Weights of a small transformer language model: a variant of Adam for these matrices.
Each number is 128 + 24 x the weight over its row's rms, rounded and kept within 0 to 255. Layers, rows and columns count from 0. Numbers have three digits each. The size before them is the row's rms in percent of the matrix's.

# q: layer 3 attention query, 192x192, rms 0.0934, rows 0-16, columns 0-191
# k: layer 3 attention key, 192x192, rms 0.0955, rows 0-15, columns 0-191
q0 127:155112104172092146131107109136141124115131152142093147125103121132113109136169110162134152182106138131124136158137165112116121122191111133126088162111153151123091126131141113102168109125092100138118113181175126128115123144094086142189122112123140167138110074156148115116120128109136113115110142120152074139161126105119135158137149131132118136104152118150111158108114121136143130102180153110139106136145121152099132092136148104090127139145114089073112097161125136165097089132128134143143101162135111081128102179141149163160140122158113085172149124120148120125086101106160115126
k0 210:135137153134143154160142132111158128113157110127123127146075125154107146145142129173138159170160133143144102159119176119126098114141106103105075142120113184106127122126100120104155090118117058125140121160141105137129139131102110161181121103117128167132128071133115119145151134130140120160134126111166113134156128126157103116137130139108154114109143104147116158137101116137150122150139160116097131120097099158090108136165153124098131108122104125107116123177095121134104108156126112149146115183099137075169103142141154152202133091130103123183132175122141151156101136118141143096
q1 139:142163137159131160145161114105154094141188113120126161145099129152103119123105138164142143125141114138112090156102164096158112104147116090130098131115105161092126124142126098083172092132113105151141111145150148145111128150086077155132123072140163165152121096116109136143120142152163148165135136126161072137161125130129119107139108139109135123105145104135106137129132140116145126151162166096102113147119106169090109123167136124089125144147124124116133123164123144130108105136149122158168093168090125094179140155123157136163167110120091139153155154108116162166094125140161148098
k1 130:147149148128136138155155141103147125135166113112123160184093110159154114110111130154149149128157119129129108134104157101148091115128086084115060135138114165103142138137108108155140103148133098127141107142132101113141107136109135142146127089158134160167135097120092138151130158153158121197143132116167090145191122110155117102121123143104146106102136106126144160145115138124119130163144154119094123107094114147106089141168163156112132120163099105128137132156087126145090117154124120154152099181094135094170122139149146128149163119115105152184113168121096149133122113145146153096
q2 132:129089143109151101127124132158104156131069125132136127099173119107146129112141118086111102125110152105117145111145096157123137153094139147128158134149141092149134094113137170144075145138146160098106137137102116104140124119147174114101137180105127100102154162116155120121139102111085123114123142142107203103075145126140132130116144108154136138145101167126149120124134126143117117111091094147158141122134158086155168154109116127165115108123159138136130122072119130119142135094113137098092163087171142161070129107119113114083104154119158112090098102135144114109156154118091110153
k2 142:116101120110121104103119141145114131136071118143127103093150148127113139136157125093107115132106133107130137130160100156089174138118144161129172126135153070134122119106113166131101170112140166117104145100120127142134120094155168099118142164111128101110131163150143123108121109105093124065107120120085172117058126152118165155110141110170109130142106133120131109119121129148111131102094078160150130145136145100160154134104104128167135127107147145128132125081150115126165153112121144100096162064157130138081127106116104129107103143144155128077121082132173109115130145124096098141
q3 132:142162113173107135142136127113133093112188118134123143138098126156121126129125129170165137124129116136125111146104162114163116123164112116131089127107117173094130143137149092099162105139098110146141105147149139124103122142106072134167105071150128157171121102152096116150119137128149137163121120120158065137174116127121117124160116151090127132115150096122109127126134126116145141156162168095108112113103121174107099103138139144095128153128104111117124128187127121154082095165131119160169122166101129098182120138137148133151143098124103133178160167115114168140099102133168133105
k3 151:141154121137135154130136130088133125119178141125136150166096110137140121131109129157159132134154132145113115132112156106141088113142099109124081124131120188120128145150143106089146085146117091154152132151127129113137117149103095172157108089121128187151137101129118119146137145137153155190147140127157084133177111113146105109146116146068147120120129105153117156128125127107143120151159179107094119115102095148099110132155141123089102122121091089128139120180106138128105106136132116151167096183101148083162117160137159130179154098110099138163151161119109157134129126143156149110
q4 109:129126109139117151118143145116125112111173154138139156151088123154119087121117132155133143155126113131125108137100177089134111100159115113146082115100154177110121129149119109105193114122098095130126100150151121123118137129094099162153118071146146163149120086137119123152094148139184141134118124089162074130176120114108139106148111149123116130087146094120117149114114132132167130132167167128100104140120121158102109116145135146099124165139121132116125108166152144174102095137139117159163112160094089088170147147148166156149140099133115135179146143093149168123096116118155130115
k4 080:145160180167127128127134126105140130073148126156148124142127128123136112130101139152152147164158132152128126113082124108165092138141114123129128106130133193112130102129137116121129125145154121151156101150129170090117117142121094166141093088123107145132086122105143122112137122120157127181153101135157122132181130083149126121134119119110142129127106131172120136119129097104160135176153162141096128163110117168084110134161141122090063080131092122124107107163108157107092074111134119158148108153148115115153111154152169123164173114106089148135157122095100144135108144149156155122
q5 129:153174128133134154144151133103132115139184125120150123147095119146128123120132135166125143144148122152148108138127163096141106103147121114125095139120132191109135141131139107107167121111098106156147102151168098114117133160103079145150115080137131156175116091103096122145123144148158146160130120118155060124191128117115116129150112143085143108117144102142107154129118143114143119129167171130090109130095114172107087086128141127098118141133116109128131135182120140139093110155163142151154108170106119090184118134168159134173150099135112118173134157100115162120106122138156132106
k5 173:153164143152125156147145124094145109131161129100142152152104106150119125132121132155136135136139136155122105144104153090141090101141122108115079134133109188117143149151129099096172103150111089148153100154141113129116117168101095151143126088131128171147128087108113129153145149157172131189128134126164070123189112124116110118158121151078142121112161103132127154122129133128142138152154177106112116122109104154088116112150148132092133129129124094145132123185119143118096114147132107156153088172084135092175122131138153125158143111113091144172136170119112155142120122136162136109
q6 087:197143126090135128175147156117133098101130177108174139156097116153149091136096157141099133125150121144136090101110135120089132102141134165139143121127119157141150155152139109106153132137142134122166100110157143084082143159104124137128117104114128090119136106121122128144141151147199128184145137138127099164154172078139093098162163096129172151149140188136131133126147147108146133141148143108106113175156154127097114094134089120163107115128141147121151142139138121097092110123129164144129134140145075120125143144162137101125147115111154110114157126105071110128143147126131133128
k6 064:075152156126188126083147162107109101132163151144161120145135096128162091132130143154141119142143127202136125098105102112139103139154097120154130118134187162113132133147162106162136174138143188159121119126111143106093127122157094139114136145103132096127131117104168139109103120137173127148146081138141111138122146117159106123128150096145163106129131158139142102119139152079124100111156118148088134153149130113100097124114108127152122103132107140080150137119108151128070116124161169143154136129126098110110137128176111112096132143104146114106110107093122149115138094166169144161
q7 071:117136101148147080131176099126137140126157089117127149161113053141086096134177117119100117099181120156102139109090111166114128128169115118129152138132153123083113112137125123135157120148110131129180119143192136133167139128133109106084088102114140113137155146094118138156115079116093119143154095091114109098122110166149129153170122087121123086105135098113143125151098119119122165177093111117143178117134143158157147121150089154114114144119130148106111123141119098154126104086100129107097143110126156129143093121151133154133141144116139110111118144128146124092128127133120084101
k7 076:115125132114162156122137152122139131124163120111151125179146094115129151101163102081117126134116179147107180100157096133102106152124137133090126092156131128132109086123156134165071173137154125138176151170109098114147139137112091139106096120127103141167180153149117087115102153138151121130134146112127120111130139134134119140091118146115110114139113100143156189128164133104132125135093127125128090118124138124165160145153100166129104134149150134093179085141108122090142094117100118123144137137122197124116145089124104094134108125075144150122113146135139113092093116112170145118
q8 067:141095132163095147131062116111104103160143135124096126089146194095147161135100168120179124122104140103129133128135145159122104134164112131134136155127089115151133124128136153106088122127127153150129187137077112145129143117142117125114132110134102154131104127159133102128164131120096106112132128163083132112129126144112094134130127176089111186151128113155131119129169111117125141150099143070125150142135176136148105114097172149147154085124095098121111123175133144121129109161119112134157142147138186147135133141073139123155143116124149123125160156138076110125166090119126156107
k8 071:139125057111133146083093139129108133129117152117087155116101127130122104138075162140161125075116115127110127113161165144135130126094155156106122126125092125154111136106161117100147075162102084151117145077106101156140130158111103155185128113147128140116124120163139127134114116145123137119085108127069103148080111139134126133143102122087155109138128180071110094101083150108110118113133135110136144101124103153124095147108139110130145169085085155129138140139137136151139131136144107131125133140124157090139127176080104143130105133132129078104130148141149115111140144122106078126
q9 073:148172133125166121120114111137111107137104074116151132123167094151124143082140084113100113117140113144128168096110117150110147126149139112131145127117097125132167171171127135156131114097128136137139140109101158103082122148153090087147111134139107115157143136121065129160136131098103122177114119117128127121136084165136152159191108132085134130139094091142147139174114088107170129106085122085101157083077128144154105135118085152146104146120116152162156144132112132125102123133140101153107122168131174168129141143135130130150107124127133112164157159144101096135128119158105114111
k9 067:111150144131173140119080128125119119109135120116165144157141130103156148128139128127106115102112141125141153137094117114095130087151131109123163121115108129127104157136166163106094134105138172170110100102105100119143106138140107141159107140122152122133149130117109098140122187126123130150101118174096088150134106144112132090125162121096134201119080127108178093150153135139097163153165154109128107088107150117129114127111100113142114126087117098121123087137037134092126118101089078126112140120111149135128141144120097136141103092081133121126107129101086112138130128125175162130
q10 068:141074103126121120121124134155118158127144171126093123112149141091142111127164177147151153130093178091124099154133139135138120136119071165154116132109146119084095116115112135092141134173117097134127123168177103139156142159097150141112128146121135160124119126137177116115127124136116114093160160159143126088101176128120098089119147147148145150119165168124132107096162136150089114155129134146146106192153149104089156105137169118146133120132163122081097082120161141130133100106123130138145150079124098114127122147117153146144123121143113127106096129121175140138132153084131156159
k10 062:139114111153104117133125127143135139100110104102088112097141112121122102131136127127145109158121129118114105142120134136126117158110135156099105134094126140152087110129126107135132127157103105083117106168133152093120135167122108131136137122131142157093110152152167132122131068126145149128141160127165153125117170114103157180126144135150135063160134170132075143058128132118208131107118169165127124183181119135109136129113127123100090136112113169109145148112192110173144119138133118120109122095130116055119138114128144118115149146141164128116121144132152166111090127124107089129
q11 069:107121150138115160103116095182127078121137062148151145120113147153088129092162094121123132120049116122100143106142120117144160141083128073126159140125124124129133115151144142151102109126128137154098106113114120114118081109132096155140150151153092114132123114133126100111113129117138130126102141118094116133123085121156168133145121149096074168102130087131147082142119119159199113168151157107134113065094153066138134140112141140130111125148116111126164089108095120154103124141132112193102158163129145138132126123113122125139128129116142130130123096142132161141120158138133131127
k11 069:162154133101120108146118121119153093108125103153137154132129118098148138139110130133096128100107138131102133171074124131113115120154139071158134106100108130076181142140129131117141091133132120114115113088105147136110110119132184089145135108152170106118151142132096131158121151100084168110135158149089115096142123104115173102121131126097147152104112153140139103141087114168129124126138099102112073100124130116113132175157114084129109131106051123156123127096080153158148137139137156141158110155129079143125110171133094148109140119184123107133106105124125099139135151139123160100
q12 081:109110070151093156095154090160157144115128115178109134107123137132108147114127104131110157111114138079101104151118149130131152105131116089112105147101133110108121105102121092095146137134107131115103139090115168119138112074115168106138099113143130118127122144167105146127106099120165093109140112125145155183102134158125148158089127083160109158127135101083128108119137111148086146139102126123152118120154095113120107113151127149091166172143141125134074125102149121105175124135145119108161093107076133139119124139078115133108142132144137149120154164140200148162102121098130153130
k12 070:116128122113108121144114071135176169122089112163143135119126152138132150123136111122132131150095128083115117125134169170090102134105123157090118119132121117143123100140121122143128112100120138118129171124118146137171120092098179121144131116078090205124134122145128147100151121111113140122172138045136147149103161128143109114087131146144087164141108129147135147126113127125111081092151157137142125134102142096156112140148140120135090156164142130097125141121089097150128159124142111123156105143137172150148110152119127156181140111122105171136144149142135105138147176113070131083
q13 087:131169119175092184096119103141135136156134077182087140087141147102117181143116126109154140123113144068127173125127141132119132120125112080133132164095104104134155132095099125117110117140133134125128170077091139168132129058114124108162128127135139155165135139132107146119107104128126109112129113135095161155107133154112134159096113129128102152136127081118096121139148120091105120124132126103158139092138124154145132143142129128119172167116093140130122162153126127115167140138132113133175095117082170141124124140089104142151186132134146150129130145182167090144139117113124132133
k13 084:143140102122088143129080092110145151126101124133099172120108193136163161147101134106119147111154144099152143161124184138091149119118128144087127145116122108128131114116133162092139085106133144121105154087120115141142102102114185127190111109104135169110117126161087111088160116127110128124125126087106142147124147110145130151091076162134141165114121116097151113121100133156129144119149136123122175098101119139156105147141146143152132162141101114132147157143095106131147141130135088103150106113102181144111088174088113165139124137127137130133118159110157106146157150099087128092
q14 069:151150133120148122141179152159105118137153040141141098091149067144133115105152150120168125113103158127110134102123105145116131181104134119114155164152160107126171083148095167138117143176130126141136108136136131119125101112092124126135098125101150113187209143123112112164114134149144155154125147155117119121132157133137067129129130088098139120096146122158152124101150100117145101146119116145152135093144129113124130103125075098148138129102122155088163122100108104119137132113097107151113177117119138101114132134136134141090149117148124113119105090154129151121145128119098089131
k14 072:146071128141079100139111146100190134138121097139162146152133109177172184126147095134127136151168129147134144186086117126131127148132117129112132112154120156094149140112146144120101164113144174110120148130137130129116130114132189138113127103118132154117137143183058066105114076103089147152161125131167106119128134090142128140123127113133119133113113086149160117139132088133123138151100092140079114144128125122156110163152125163149124118133129146128183101132114134078167133122109122129143161115145093096117113114122143147155121143144143156109123115115109160124097137125128117093
q15 082:125171122099170084157149151116106119126112143127190114148123085181122100112108125133086138127176123182151112117114094117147148129111213157129138093161137157129162151145145141155143133087137158169130118119110133098112099178149128120100113126129114091138145131103093119139114127120137127146094116128150092138134101129165122148159141092086151076126131145112149147122114121107164139124129123145105138162101092096095106133115100125129106141122138122151153123105104111116116150148111106130104129135129122148119128127176160102095072135098120103138115145111081141113150130169083095127
k15 077:100098180119148136152174154088130130125148140106178058170133133120142133137130089165141097121141136127137155100130094095144110127140120069142159092136129130135136132143130153153147171089161128166146121114114145127117113131162122138080099146132124141111146120086116120122080155127144142150120123127140084107147061164155097107132158108104114142148135098184153150164150114125063106137139102133093111129129148151130149119148089115119119112130126116115154104126098177118136140150120115156127142164142086132116157089140137113112114129068116157130136108102097133160139105145125131126
q16 146:112108107117130105113112135146103136125093123144133107121160123118147113118114132073116104097114122128136139107148087148116156143100158171115168120152135077154146134129135137157091167140146194116135152100103144131148121115155159107092117144110101090119132181131151142108121119133106133109130116137090164124095136131116147127115132109150119121176109148111147108117131132136113128134099090151142139120142158063167151124101108137174134130130169140163123147072163114115141156108122121110095151069139140180093135099114092105072119161136167150079112104137125119080163132127096125152